config.yaml
vocab_size: 4096
tie_embeddings: false
warmup_steps: 200
Each number is 200 + 40 x the weight over its row's rms, rounded and kept within 0 to 999. Layers, rows and columns count from 0. The size before them is the row's rms in percent of the matrix's.

# down: layer 5 MLP down (transposed), 512x96, rms 0.136, rows 167-212, columns 48-95
# gate: layer 5 MLP gate, 512x96, rms 0.177, rows 168-213, columns 48-95
# up: layer 5 MLP up, 512x96, rms 0.161, rows 168-213, columns 48-95
down167,095,187,229,229,191,227,206,213,239,170,275,231,183,213,188,182,197,185,129,266,248,267,209,281,231,153,146,128,203,232,153,182,78,204,181,162,215,247,169,223,185,159,157,111,187,236,176,150,229
gate168,103,171,231,246,164,187,170,152,234,207,208,238,218,189,204,142,221,219,118,199,168,188,192,210,207,186,192,240,201,233,174,191,260,158,244,182,233,225,164,146,257,180,182,201,232,229,166,211,216
up168,100,179,198,156,206,197,278,253,222,184,208,204,176,199,251,237,188,167,232,208,230,258,206,197,149,237,199,177,254,228,236,208,251,207,233,187,157,185,167,237,248,177,114,200,131,157,209,160,151
down168,099,149,231,214,192,233,220,242,160,170,204,249,327,209,104,312,156,274,205,209,128,190,141,187,174,209,254,284,208,200,246,248,256,152,177,179,199,238,195,157,189,127,172,285,207,233,170,178,225
gate169,105,268,165,216,235,141,150,238,134,133,183,207,191,167,199,145,196,214,231,142,219,174,205,197,232,204,189,254,138,153,195,281,170,232,215,166,258,244,190,191,205,260,246,223,229,256,158,232,170
up169,110,201,157,217,138,175,204,177,180,198,200,131,203,115,177,222,197,237,195,143,231,161,123,157,282,204,215,209,178,240,234,218,239,230,175,196,134,114,182,201,157,262,217,185,257,259,215,255,216
down169,105,194,201,226,208,241,201,178,194,299,221,225,168,156,177,156,189,186,245,205,270,174,197,216,172,152,237,244,242,218,129,239,179,232,115,227,203,227,226,167,177,168,172,233,261,191,178,269,178
gate170,098,132,209,149,161,284,209,148,193,204,183,196,205,235,130,280,208,141,194,162,231,183,153,254,221,227,197,160,170,196,259,210,225,218,235,173,155,196,281,155,107,252,140,170,201,69,175,236,209
up170,095,206,231,231,225,191,161,156,172,159,257,190,216,226,174,193,184,213,175,245,119,220,167,246,137,155,221,197,208,283,196,201,157,272,193,212,181,252,146,185,239,180,181,200,239,312,188,249,270
down170,092,228,215,277,208,170,177,285,257,213,165,183,198,240,204,183,257,198,228,220,203,147,252,200,229,190,187,184,193,248,198,166,217,235,235,260,184,214,184,231,242,160,316,229,144,196,227,165,151
gate171,097,182,168,242,243,200,121,152,245,201,168,193,262,194,208,226,228,201,189,216,177,253,265,167,193,138,173,271,159,124,183,110,139,208,284,163,210,149,142,166,158,253,173,199,146,234,191,206,144
up171,106,252,260,143,215,188,248,198,106,219,186,183,171,223,228,197,193,204,254,143,140,220,207,197,186,223,194,189,274,211,190,212,215,211,148,169,231,262,231,237,182,238,224,245,220,217,173,201,129
down171,104,198,221,235,192,196,238,143,217,227,211,292,221,198,205,224,177,231,209,172,138,257,222,158,290,181,264,197,219,173,242,200,170,235,198,200,200,242,125,230,205,220,211,226,121,172,172,222,154
gate172,100,149,187,221,231,229,234,260,208,221,221,179,255,138,210,237,217,193,204,245,189,257,238,159,217,175,221,236,218,169,229,263,215,267,216,211,169,140,171,180,170,140,187,234,172,208,37,237,177
up172,099,280,120,173,164,128,270,224,137,233,204,236,207,265,137,223,199,191,180,143,167,158,202,204,232,184,219,154,216,144,213,177,251,189,230,254,226,161,189,227,152,282,224,126,211,210,217,199,147
down172,090,259,199,136,193,209,159,176,180,228,194,133,233,140,225,158,233,221,201,219,141,247,127,214,166,219,185,218,158,92,177,246,165,181,187,178,234,262,223,244,173,145,269,205,217,199,163,265,213
gate173,109,116,143,181,265,142,207,179,187,169,274,238,180,192,147,185,228,159,227,231,214,256,175,171,140,184,147,109,230,220,180,178,282,243,207,215,207,166,156,222,222,219,302,208,201,233,158,247,202
up173,098,150,204,268,153,128,155,243,160,225,191,215,234,206,255,158,206,248,185,150,167,195,130,184,187,315,189,213,299,182,148,162,251,223,202,189,214,203,228,202,225,237,170,136,248,208,203,165,261
down173,097,181,212,205,198,204,184,129,199,258,246,154,157,202,224,159,185,146,234,231,214,176,254,218,155,199,242,179,245,191,186,239,148,165,111,242,132,146,191,182,175,173,207,159,256,195,210,282,149
gate174,119,243,237,235,181,196,222,185,168,135,244,236,227,247,112,138,216,170,224,179,218,199,243,175,221,203,176,208,228,270,234,153,284,187,209,178,178,138,187,215,218,199,235,179,183,264,235,301,186
up174,135,129,161,202,167,205,202,169,221,224,216,181,233,195,240,254,231,208,130,255,223,190,159,186,224,262,190,150,122,152,203,227,176,272,244,193,182,240,174,216,266,194,237,200,187,162,219,120,246
down174,114,203,166,215,175,157,220,190,293,225,163,194,238,161,247,220,121,240,167,191,160,220,185,177,302,249,191,240,150,197,181,128,136,300,160,226,169,224,116,208,165,194,220,190,216,200,197,166,237
gate175,091,213,257,228,98,177,167,225,176,184,84,171,246,195,218,191,215,181,193,248,228,222,217,191,234,214,144,103,187,264,212,224,112,270,219,249,270,171,191,166,198,223,248,123,186,213,228,132,216
up175,094,178,217,246,226,230,134,226,193,228,261,173,209,204,150,181,136,174,131,180,173,221,194,235,269,180,225,239,240,144,201,170,164,163,244,199,187,193,242,168,244,264,208,270,195,227,166,213,261
down175,090,227,134,231,231,145,191,250,138,177,207,219,99,153,200,163,184,232,184,178,186,169,212,208,210,227,203,162,194,142,143,128,122,272,253,165,195,225,123,221,191,244,178,218,150,243,133,177,213
gate176,101,246,198,185,238,250,156,215,172,131,158,205,180,284,256,155,167,162,233,245,169,140,234,207,193,273,168,203,228,210,199,215,222,185,224,167,182,207,183,135,251,156,173,218,101,190,205,272,178
up176,106,220,228,216,244,223,201,168,172,162,163,220,238,189,211,149,130,261,202,128,217,251,176,202,211,170,240,160,179,253,163,192,218,199,191,172,269,151,201,210,243,195,218,218,178,126,147,205,221
down176,106,137,153,206,160,174,228,132,273,192,241,167,173,191,248,207,256,214,187,124,222,219,202,175,139,242,269,251,161,187,198,180,205,88,230,171,122,169,258,124,175,216,208,236,200,166,184,180,200
gate177,108,205,255,242,151,200,189,227,256,175,195,207,145,207,181,237,125,144,229,231,208,124,182,263,108,200,158,293,215,197,148,225,117,243,176,254,246,145,124,165,206,168,210,287,169,225,210,179,225
up177,109,273,174,250,241,256,198,236,128,220,268,191,176,237,206,224,250,227,249,236,181,215,226,253,264,180,141,166,164,203,218,221,184,196,191,243,191,244,202,190,255,223,206,211,209,131,177,197,245
down177,104,159,228,253,227,134,251,221,227,171,196,189,222,219,157,194,165,198,253,245,209,118,142,169,185,227,171,104,132,188,192,161,178,284,146,170,176,132,173,225,168,187,174,168,97,208,137,219,131
gate178,105,177,169,158,231,254,248,196,231,277,274,164,164,206,199,183,306,145,186,214,276,255,265,209,145,170,267,231,176,165,186,127,199,163,123,176,223,213,229,207,201,204,155,189,161,186,162,232,192
up178,101,167,226,228,135,177,220,238,209,191,210,271,186,164,254,153,209,179,216,181,203,178,152,226,194,169,169,207,147,184,228,37,186,169,201,224,173,204,182,179,204,160,192,110,192,179,237,221,229
down178,101,210,255,260,244,256,172,245,184,158,291,217,231,184,212,169,126,169,219,224,154,137,209,282,165,236,210,112,227,202,254,205,243,171,201,210,235,180,193,211,163,190,254,174,238,179,216,201,256
gate179,106,166,208,147,210,195,159,148,252,206,232,162,164,236,198,233,202,247,165,114,190,226,255,291,272,281,176,226,232,195,212,164,232,208,165,218,211,250,185,107,193,251,140,209,149,153,173,202,220
up179,099,270,246,142,204,168,253,202,213,159,238,179,166,181,213,264,161,221,194,171,166,256,143,155,160,289,244,158,156,167,238,141,199,151,200,255,189,173,180,197,194,270,197,229,189,202,217,199,243
down179,102,258,236,194,170,113,157,168,152,192,226,188,200,228,258,167,178,304,197,169,293,151,192,198,219,241,195,191,185,211,260,188,203,193,228,205,125,262,211,183,193,200,268,191,183,164,161,180,205
gate180,096,253,246,168,150,190,196,186,167,192,161,174,271,151,204,187,253,151,203,171,173,198,270,231,181,221,148,145,158,224,204,212,178,195,163,143,242,257,234,259,232,173,256,208,296,207,215,234,175
up180,102,231,254,219,143,186,156,193,221,218,173,192,165,180,196,217,222,124,176,274,165,281,170,165,211,185,239,143,132,137,221,202,206,186,229,180,196,248,207,201,281,260,210,233,209,190,250,251,244
down180,107,199,143,222,245,158,242,172,209,229,159,180,190,171,229,179,170,212,241,242,215,224,147,196,208,228,198,216,171,231,253,199,205,209,239,205,142,195,192,171,253,274,234,147,204,224,212,127,183
gate181,091,163,126,178,70,238,208,305,213,238,137,198,120,149,279,169,208,136,221,211,239,174,188,185,183,172,196,204,206,166,143,174,222,200,278,202,235,202,163,210,216,187,219,175,178,192,222,224,222
up181,092,193,258,171,222,220,256,154,224,210,208,148,161,160,140,313,191,206,204,179,154,128,249,170,194,163,145,135,222,198,215,234,164,233,134,235,210,187,203,198,159,170,220,141,239,256,207,209,204
down181,094,200,188,190,153,254,250,218,227,221,208,161,192,203,241,184,149,201,208,181,163,204,223,279,176,298,193,167,191,182,241,234,216,158,174,162,185,180,175,181,204,235,237,283,306,210,203,217,220
gate182,095,194,200,194,178,177,293,165,246,136,238,198,143,266,236,230,210,226,249,154,225,207,198,85,165,166,196,187,191,178,166,221,201,229,119,243,253,143,237,267,160,233,250,190,186,255,165,217,271
up182,097,191,192,207,184,226,200,146,212,197,196,240,184,239,98,190,167,206,237,205,224,120,200,257,217,217,174,175,155,157,195,211,168,238,102,223,206,148,139,212,167,177,266,175,214,170,212,134,185
down182,095,189,153,148,267,207,267,228,194,219,206,171,180,220,211,243,180,264,225,194,207,228,225,226,240,222,202,270,218,203,239,254,187,288,153,250,142,221,171,162,214,259,231,226,193,195,176,192,217
gate183,103,104,203,182,150,195,194,177,204,224,215,193,194,138,128,186,235,213,183,173,180,219,172,216,254,210,244,176,178,215,216,172,158,223,203,158,270,163,184,197,77,216,266,146,208,154,148,178,228
up183,107,180,230,194,229,235,150,209,233,156,173,159,134,162,243,144,189,140,252,253,144,225,160,167,207,174,207,284,161,203,227,208,152,84,185,147,214,180,216,200,254,254,185,159,204,225,257,187,179
down183,102,182,171,207,121,151,211,226,138,215,188,209,205,144,206,126,209,157,215,131,259,173,222,206,140,207,219,186,129,209,249,209,239,191,206,151,196,231,225,157,141,179,217,231,167,190,160,214,263
gate184,100,209,170,171,205,237,182,206,172,145,106,194,225,211,153,191,171,152,153,215,160,249,237,217,212,218,246,190,249,219,226,138,168,176,157,175,214,222,200,293,181,241,179,105,215,188,211,174,204
up184,093,189,211,234,232,196,175,214,167,116,261,255,203,145,233,257,141,179,167,168,150,193,181,180,143,193,195,228,174,157,144,160,244,226,264,174,142,178,211,181,186,169,135,190,254,124,207,136,182
down184,099,189,245,163,261,190,164,217,194,251,214,192,197,222,191,195,72,177,242,148,252,176,172,175,221,210,180,271,251,138,148,254,235,224,215,207,159,298,232,169,217,215,210,243,234,220,191,186,207
gate185,099,219,203,257,137,165,219,163,262,169,184,189,232,225,236,174,208,130,94,215,224,168,277,175,130,192,209,199,236,221,205,218,165,261,205,225,205,193,160,130,109,193,247,259,215,182,248,260,264
up185,095,192,239,131,192,224,142,207,190,220,171,200,206,278,162,235,143,217,232,263,256,246,185,207,218,232,205,131,174,195,232,206,146,186,179,290,160,197,96,314,203,171,234,224,218,257,170,214,198
down185,097,176,196,246,179,233,256,254,180,232,218,249,268,238,183,124,262,184,167,149,224,192,293,183,220,221,272,135,170,227,230,203,172,168,226,244,158,286,109,199,189,193,250,209,177,181,175,206,248
gate186,108,217,211,221,282,188,98,220,140,157,152,252,173,236,199,188,276,194,224,144,209,231,203,264,262,172,240,237,73,246,279,231,224,158,197,203,187,230,262,147,222,207,179,209,227,171,150,183,177
up186,097,215,202,220,183,216,216,188,220,210,100,197,224,202,184,211,240,177,248,200,159,164,153,275,199,223,228,208,223,200,176,245,180,190,137,220,185,142,173,211,271,187,224,220,169,227,148,180,156
down186,095,201,212,207,160,132,223,233,202,112,210,210,149,161,206,189,208,162,238,189,217,238,296,162,207,190,226,258,132,184,248,198,175,172,277,158,222,276,163,190,151,190,223,84,172,274,180,193,198
gate187,091,229,147,157,130,197,186,174,129,210,170,115,157,173,161,173,220,206,259,191,212,259,126,171,190,187,220,227,179,215,227,154,153,240,176,249,155,147,140,128,224,285,229,178,214,219,97,193,113
up187,100,244,210,254,198,170,272,236,228,156,214,223,214,223,203,174,243,122,192,186,248,219,200,151,212,166,207,213,310,233,256,195,245,195,219,259,253,167,248,258,169,240,209,199,154,143,162,220,162
down187,090,173,269,226,183,193,259,225,213,226,175,222,198,162,230,168,235,244,247,238,172,183,210,202,228,214,167,180,208,163,209,243,228,334,151,204,192,237,191,224,248,213,141,210,140,194,193,207,223
gate188,107,239,169,203,167,178,200,175,189,201,126,241,228,127,242,194,200,245,141,128,151,127,235,203,208,197,215,242,254,175,148,205,185,255,175,172,237,158,207,182,214,230,185,214,233,192,168,262,229
up188,102,231,181,191,188,245,220,222,210,258,148,203,239,209,175,215,211,152,149,221,149,167,183,178,221,243,260,101,253,167,271,174,253,217,163,216,211,177,184,112,221,216,210,248,233,212,184,169,265
down188,097,207,226,153,181,169,226,179,207,131,181,211,170,196,238,188,227,178,165,213,221,251,185,229,158,196,275,200,186,155,141,173,170,126,276,204,148,268,157,251,161,193,163,214,237,161,161,182,165
gate189,097,246,244,151,156,261,111,152,188,183,141,121,154,254,193,173,183,179,126,171,150,227,211,168,249,287,210,174,185,156,224,213,220,225,201,232,231,206,217,205,219,194,222,216,144,166,184,162,270
up189,093,143,153,169,206,135,207,219,157,173,257,273,225,168,197,227,199,255,200,126,214,201,245,225,237,249,241,205,232,211,167,178,179,214,186,131,223,177,183,216,151,201,197,183,200,230,224,313,212
down189,097,171,170,151,233,174,182,221,226,204,258,219,153,142,191,126,179,312,235,136,176,174,214,287,169,228,216,218,205,184,159,160,197,178,138,196,151,180,196,151,168,252,171,188,213,116,239,238,205
gate190,096,250,237,169,202,240,167,301,167,160,186,257,249,147,280,143,198,139,215,293,245,189,189,217,168,171,152,205,178,177,190,167,160,184,195,172,226,211,228,140,126,174,149,168,202,137,289,238,161
up190,093,200,167,174,196,202,154,194,149,146,217,197,115,192,224,299,261,204,188,240,207,140,241,213,191,170,225,208,227,155,175,164,171,227,150,172,201,191,201,226,241,197,210,175,132,274,168,193,256
down190,097,152,192,253,281,188,253,118,192,251,108,177,193,203,203,193,181,306,197,196,161,162,207,197,193,189,178,217,233,208,216,249,251,306,215,212,152,128,147,211,170,196,243,252,177,256,127,137,194
gate191,105,167,145,193,231,214,230,197,225,246,227,229,221,152,96,274,141,160,226,195,141,178,181,180,205,221,205,155,202,228,243,240,187,210,183,143,183,180,171,189,162,202,201,235,189,164,155,153,192
up191,106,185,214,261,164,214,193,184,209,201,180,167,191,202,255,191,237,244,253,172,232,251,182,213,172,263,215,227,231,115,115,242,211,238,212,180,230,170,116,259,243,241,238,242,174,184,216,227,255
down191,101,195,200,206,239,214,205,153,175,135,241,224,200,253,170,184,186,205,232,241,223,244,205,210,256,173,238,189,248,218,207,271,225,273,188,190,225,176,174,185,171,146,123,159,261,240,221,171,298
gate192,102,141,240,210,160,140,301,192,231,238,218,229,139,181,258,201,251,256,229,124,200,273,124,170,192,197,203,203,144,246,218,149,189,176,144,222,225,253,138,218,193,150,232,200,151,179,152,214,212
up192,094,207,168,201,263,222,164,203,244,211,284,177,188,204,141,229,207,217,207,129,207,222,143,196,169,284,174,218,192,185,214,233,184,261,203,241,160,132,199,154,174,258,241,188,153,221,205,234,206
down192,096,159,180,308,267,225,217,266,184,130,214,227,188,239,119,233,124,220,219,217,216,199,250,179,125,193,196,202,203,217,149,197,249,211,221,218,243,271,190,191,208,224,229,147,206,244,199,191,177
gate193,099,228,223,264,162,160,235,248,187,268,173,199,195,217,140,209,276,179,211,218,192,165,163,194,210,196,174,217,119,203,161,176,212,181,165,179,194,170,237,190,166,171,230,239,298,150,112,250,215
up193,104,144,194,200,110,206,194,176,190,208,186,230,246,161,163,165,186,252,191,232,277,224,226,185,184,182,197,244,231,159,255,235,199,238,253,186,240,152,243,165,157,217,239,156,187,147,162,221,228
down193,105,121,243,208,156,227,157,209,280,236,158,199,197,157,199,218,222,142,218,192,206,185,250,174,158,209,152,221,207,301,155,208,232,156,188,223,186,225,159,269,220,214,240,238,214,258,191,177,180
gate194,112,220,179,143,159,159,179,227,167,205,221,121,193,206,213,133,179,226,202,230,270,231,210,245,179,117,306,140,181,216,191,275,168,215,193,227,247,226,173,203,206,178,247,194,204,191,174,216,230
up194,106,190,220,290,153,161,262,226,175,192,241,220,188,201,244,149,237,227,177,212,220,173,158,164,222,152,270,217,193,159,226,225,188,169,265,196,188,218,110,231,257,266,268,175,183,158,174,138,145
down194,105,198,166,182,173,191,130,171,187,214,170,284,197,242,185,227,139,238,232,226,243,165,232,239,216,157,227,282,206,227,235,229,192,315,192,298,183,169,196,164,195,222,188,166,148,186,289,165,107
gate195,106,135,196,217,184,250,157,229,182,237,187,228,241,156,170,180,279,170,177,177,190,237,195,166,212,204,235,233,299,229,172,174,170,237,292,202,231,180,193,235,227,203,111,172,239,192,233,250,140
up195,104,231,212,227,183,302,208,219,213,108,218,166,161,234,209,205,233,226,258,211,204,161,140,228,229,161,218,203,209,223,198,181,170,179,108,203,172,264,143,133,214,143,186,134,187,231,203,226,181
down195,099,292,161,104,176,237,275,235,179,159,200,215,241,190,198,183,129,135,207,201,188,219,238,256,154,138,217,108,132,219,198,102,167,192,175,234,222,162,241,187,191,219,247,178,185,200,154,210,163
gate196,103,180,232,237,194,211,282,179,248,216,197,175,148,215,182,183,212,215,164,202,177,218,151,191,182,296,176,177,229,255,207,314,205,174,140,176,160,214,198,218,210,195,136,266,183,161,233,270,224
up196,096,168,211,155,202,147,198,186,211,167,201,176,169,213,151,187,167,264,257,276,234,209,282,238,156,175,166,192,201,200,174,266,197,181,203,129,291,171,236,181,247,237,221,153,196,194,208,183,131
down196,099,263,258,249,259,161,203,127,204,203,255,127,134,242,231,281,171,189,107,165,215,289,156,132,263,231,235,191,188,167,180,170,191,234,245,185,189,229,202,202,206,214,141,176,173,208,220,179,214
gate197,093,198,185,256,162,181,261,191,201,212,192,175,220,216,210,144,233,243,165,164,185,183,315,163,175,203,232,196,212,140,156,193,167,196,269,176,222,161,234,181,229,188,119,184,183,201,128,212,143
up197,091,239,206,233,142,253,242,186,116,242,197,211,249,160,213,129,171,224,257,176,172,269,157,229,200,181,188,170,222,219,158,182,167,220,225,214,224,179,183,169,175,191,224,233,175,244,231,164,140
down197,095,189,169,169,238,239,215,139,177,198,180,208,176,235,182,270,192,196,198,153,193,224,221,239,183,261,215,266,250,146,176,160,207,278,168,262,175,186,142,255,260,180,157,233,236,119,209,207,203
gate198,096,228,159,172,244,188,213,188,82,154,197,178,207,191,201,153,247,190,211,235,158,196,196,237,240,207,204,254,227,164,172,159,155,221,133,128,214,229,195,207,293,250,186,222,180,213,124,179,167
up198,096,190,237,197,171,171,171,237,148,237,201,99,180,223,258,238,144,201,227,178,132,211,245,258,159,182,258,192,210,216,133,212,113,184,183,182,213,220,243,239,233,228,194,220,188,217,186,147,157
down198,097,180,214,174,233,230,252,211,248,208,175,252,172,189,155,223,229,200,239,156,214,162,147,178,223,140,155,232,262,247,94,189,208,215,211,180,169,231,230,207,209,206,169,190,199,241,161,126,217
gate199,111,217,292,208,252,180,228,210,174,210,244,200,197,221,225,169,189,218,258,209,269,202,128,220,195,223,98,177,195,223,161,141,273,184,291,181,248,228,271,262,195,334,208,259,211,193,176,231,250
up199,104,225,192,272,254,192,239,212,259,196,228,148,258,180,170,234,192,267,211,202,211,202,155,224,186,224,244,199,242,216,237,197,195,250,243,214,231,185,206,162,211,254,109,179,186,173,105,163,250
down199,100,183,203,160,251,144,215,135,172,198,197,242,213,194,240,250,148,220,178,228,201,169,209,243,170,204,175,244,223,108,174,270,209,227,201,206,186,146,231,187,168,212,210,224,200,182,209,194,153
gate200,088,198,198,199,230,217,187,190,238,199,111,200,114,242,200,201,164,167,194,205,259,197,207,170,173,227,165,261,129,179,136,222,171,167,176,232,223,184,204,164,140,186,221,211,180,212,236,166,181
up200,093,174,178,122,159,239,245,175,178,195,237,217,240,172,214,187,262,200,213,145,208,154,200,119,256,274,198,249,235,245,223,134,101,230,199,204,191,242,280,180,154,144,200,204,187,243,251,216,233
down200,094,322,248,221,167,191,140,115,211,189,275,228,118,138,153,201,226,194,239,216,174,221,199,238,205,174,176,229,254,227,175,242,207,198,264,203,143,277,205,191,200,190,233,254,194,195,191,204,107
gate201,100,142,213,202,190,114,140,261,147,279,156,205,217,257,153,239,226,234,206,168,248,156,230,209,195,177,166,250,212,169,233,220,144,150,216,174,149,127,236,179,212,271,222,243,236,164,127,229,200
up201,093,240,202,246,209,130,115,137,200,170,176,255,243,152,192,158,259,239,150,156,244,169,162,176,235,240,274,242,217,222,203,220,184,255,238,201,118,193,244,189,235,285,221,171,198,210,199,184,178
down201,098,203,217,191,205,221,223,226,183,162,242,209,224,155,172,193,142,160,138,180,238,212,205,126,209,231,174,202,210,255,139,190,170,251,229,240,212,230,207,195,198,213,234,181,225,241,285,189,210
gate202,086,127,317,183,111,147,183,152,183,208,146,186,192,192,224,256,210,174,181,187,239,140,128,198,178,180,198,190,258,187,205,237,180,226,202,230,225,158,137,212,233,141,171,168,198,211,272,224,199
up202,099,195,217,186,162,251,185,213,252,230,178,173,208,190,232,204,217,216,93,246,230,181,203,141,231,170,221,220,201,194,184,220,219,216,271,152,185,199,172,208,285,318,199,284,223,188,209,163,168
down202,097,123,195,232,196,264,151,224,171,296,210,199,197,269,223,221,240,155,229,193,237,238,174,134,178,173,203,138,209,258,218,172,284,187,175,201,181,221,190,194,178,87,185,200,134,194,229,222,195
gate203,092,212,171,171,143,184,170,179,185,180,177,121,279,131,153,221,169,205,219,210,223,228,199,185,204,186,200,150,194,237,157,216,169,301,245,208,231,173,160,183,298,255,159,218,192,239,169,171,235
up203,091,213,165,165,174,159,234,253,244,196,255,309,177,188,207,256,190,205,204,252,157,266,225,174,246,171,172,203,161,225,214,172,230,104,192,225,255,252,174,246,274,222,181,232,141,220,169,237,195
down203,092,241,176,171,147,255,245,173,201,230,143,242,137,152,233,221,192,198,164,184,201,249,277,225,159,297,147,239,150,177,240,167,210,176,327,253,226,182,195,166,203,184,181,191,101,148,191,244,171
gate204,108,196,154,291,256,207,146,203,163,198,191,219,265,202,247,171,210,223,192,193,216,224,201,228,160,206,165,281,247,150,202,158,229,170,184,155,197,188,249,227,200,194,225,182,124,215,174,216,162
up204,102,256,206,169,162,177,148,236,140,181,198,250,178,131,224,165,174,252,183,175,250,242,182,166,151,205,174,205,149,181,215,171,176,235,157,260,218,204,145,224,174,163,246,148,188,153,229,208,176
down204,099,172,179,164,153,155,230,172,235,237,98,227,231,132,272,198,187,208,132,170,178,209,74,229,255,188,116,179,247,222,189,240,196,217,196,228,144,168,181,206,215,162,269,285,261,183,181,180,189
gate205,107,160,189,199,202,109,271,190,143,137,187,178,149,216,174,256,187,195,231,201,229,224,203,213,219,131,190,168,270,204,140,178,233,185,192,166,206,199,127,195,192,236,220,194,155,258,231,194,168
up205,105,203,218,251,264,302,213,152,232,191,180,141,244,156,240,217,196,164,220,182,197,230,271,167,218,198,259,255,202,253,200,216,203,239,231,203,163,151,214,260,267,151,177,142,256,192,180,137,261
down205,106,246,217,183,203,240,129,231,274,158,99,240,195,121,206,235,153,234,170,199,184,188,254,125,202,162,198,114,162,205,222,224,182,213,328,134,207,199,177,212,186,259,240,244,220,158,208,205,204
gate206,102,199,201,161,229,172,159,196,210,102,185,161,146,222,206,203,168,239,167,156,274,225,276,203,182,161,204,201,196,157,274,239,179,151,185,187,168,183,189,236,223,202,279,230,174,194,140,186,183
up206,105,217,221,134,250,206,149,157,223,184,150,212,199,164,247,243,207,143,257,252,127,191,198,217,240,193,251,263,192,249,221,191,281,197,209,244,199,180,198,218,153,182,212,192,242,239,203,219,246
down206,104,193,204,211,177,221,254,192,179,222,245,201,247,194,247,243,202,202,198,174,142,209,199,257,109,251,205,288,243,188,199,195,246,201,220,189,216,97,174,142,230,175,165,243,184,183,236,192,218
gate207,092,104,261,226,218,233,211,215,256,180,226,139,105,175,117,214,210,128,241,186,267,189,255,183,200,174,219,227,210,235,153,110,205,212,182,156,180,265,181,190,228,223,234,167,219,202,205,228,188
up207,093,218,241,176,185,132,260,203,197,256,191,143,221,262,190,237,210,179,190,235,221,224,243,168,124,204,203,236,254,266,202,270,128,127,259,200,182,210,194,139,311,214,161,190,219,225,231,204,206
down207,094,183,202,175,188,180,203,183,231,155,101,179,210,277,211,187,179,158,189,256,154,181,218,234,193,204,198,208,175,233,179,229,189,183,196,198,241,232,240,303,153,252,152,202,234,219,165,288,220
gate208,100,180,195,211,249,175,203,196,216,224,159,158,215,153,169,224,231,203,127,159,249,205,239,167,237,165,204,183,174,199,212,232,236,113,161,202,107,173,135,223,145,144,266,205,133,126,145,260,296
up208,099,241,234,272,177,212,218,233,201,224,196,205,152,185,163,123,173,237,214,177,179,158,194,192,189,150,212,243,198,234,210,208,156,225,218,218,230,167,231,108,131,133,160,178,180,192,231,240,222
down208,100,174,181,156,229,309,164,219,204,205,161,230,197,203,183,251,231,191,191,249,215,181,217,210,139,219,220,153,253,215,149,245,205,260,250,184,235,187,234,173,280,203,207,201,243,188,205,196,241
gate209,099,116,172,159,225,205,212,172,142,245,164,236,167,222,183,185,155,205,179,166,242,191,205,189,98,199,233,154,217,178,244,281,225,247,184,133,172,167,162,255,187,174,233,146,252,139,215,245,197
up209,092,231,237,159,198,227,283,142,269,163,219,161,113,195,224,166,196,236,142,242,188,262,244,167,176,211,233,207,140,233,201,195,215,163,276,234,154,211,191,211,195,187,192,178,213,221,194,257,226
down209,092,179,178,224,169,291,240,178,227,195,183,213,162,232,120,87,201,236,185,174,196,248,230,201,153,217,204,218,228,242,224,202,182,154,174,118,189,257,193,142,211,151,197,171,215,162,228,169,218
gate210,099,183,167,172,191,126,184,199,235,146,244,175,219,206,198,184,181,217,267,211,226,250,230,148,104,224,204,240,109,219,197,222,222,188,278,203,203,197,177,221,191,215,129,233,325,203,228,184,234
up210,104,288,245,168,286,141,264,196,105,211,203,198,160,188,291,261,224,187,208,298,176,242,201,232,228,210,204,223,171,277,203,246,156,128,225,196,189,172,266,151,225,190,182,222,160,188,116,184,133
down210,102,233,257,151,204,126,209,219,173,242,144,220,225,146,188,308,203,147,240,219,259,207,266,164,216,207,195,238,166,245,192,171,262,214,276,257,278,236,187,168,227,209,220,204,197,124,130,181,193
gate211,094,161,176,246,192,207,236,216,239,274,175,131,157,203,177,258,147,130,240,208,192,166,193,194,159,184,223,222,277,268,221,184,184,128,228,180,148,172,200,231,247,152,193,215,199,215,176,206,191
up211,097,123,166,213,268,201,227,214,112,191,264,220,142,275,173,146,165,183,181,170,215,258,214,175,209,230,195,172,247,172,179,202,195,226,211,178,231,234,172,156,171,192,169,160,130,240,192,188,217
down211,095,233,246,247,176,209,142,110,146,212,194,218,155,166,164,207,280,197,169,174,226,126,202,208,243,220,171,158,247,179,161,187,197,197,166,251,178,159,133,183,225,198,185,227,224,244,182,247,175
gate212,101,210,206,208,137,266,169,238,196,220,124,215,251,271,216,210,206,323,218,186,167,226,248,204,242,223,222,186,128,175,175,237,217,201,216,212,207,239,224,183,228,191,120,199,159,199,200,240,186
up212,101,262,126,249,155,238,228,202,198,217,250,152,271,175,234,165,133,176,159,253,230,220,182,291,138,242,173,261,208,193,261,218,178,223,202,170,227,211,185,190,217,228,231,184,264,187,177,145,169
down212,102,208,217,212,230,115,196,228,214,164,208,214,241,220,258,200,245,175,153,278,200,233,213,241,192,129,192,112,182,198,298,178,167,189,289,224,167,169,221,221,257,226,248,190,302,117,197,205,193
gate213,118,176,234,171,238,206,243,192,167,228,212,214,226,155,188,178,160,204,101,214,269,196,221,181,205,186,154,232,202,197,178,184,183,186,253,189,166,144,259,237,203,220,232,249,204,230,219,283,253
up213,104,246,217,246,182,134,180,196,225,217,195,212,311,260,190,198,201,226,200,174,270,206,155,245,195,163,252,202,111,192,232,250,207,252,141,230,328,189,240,221,179,204,170,249,270,196,254,169,189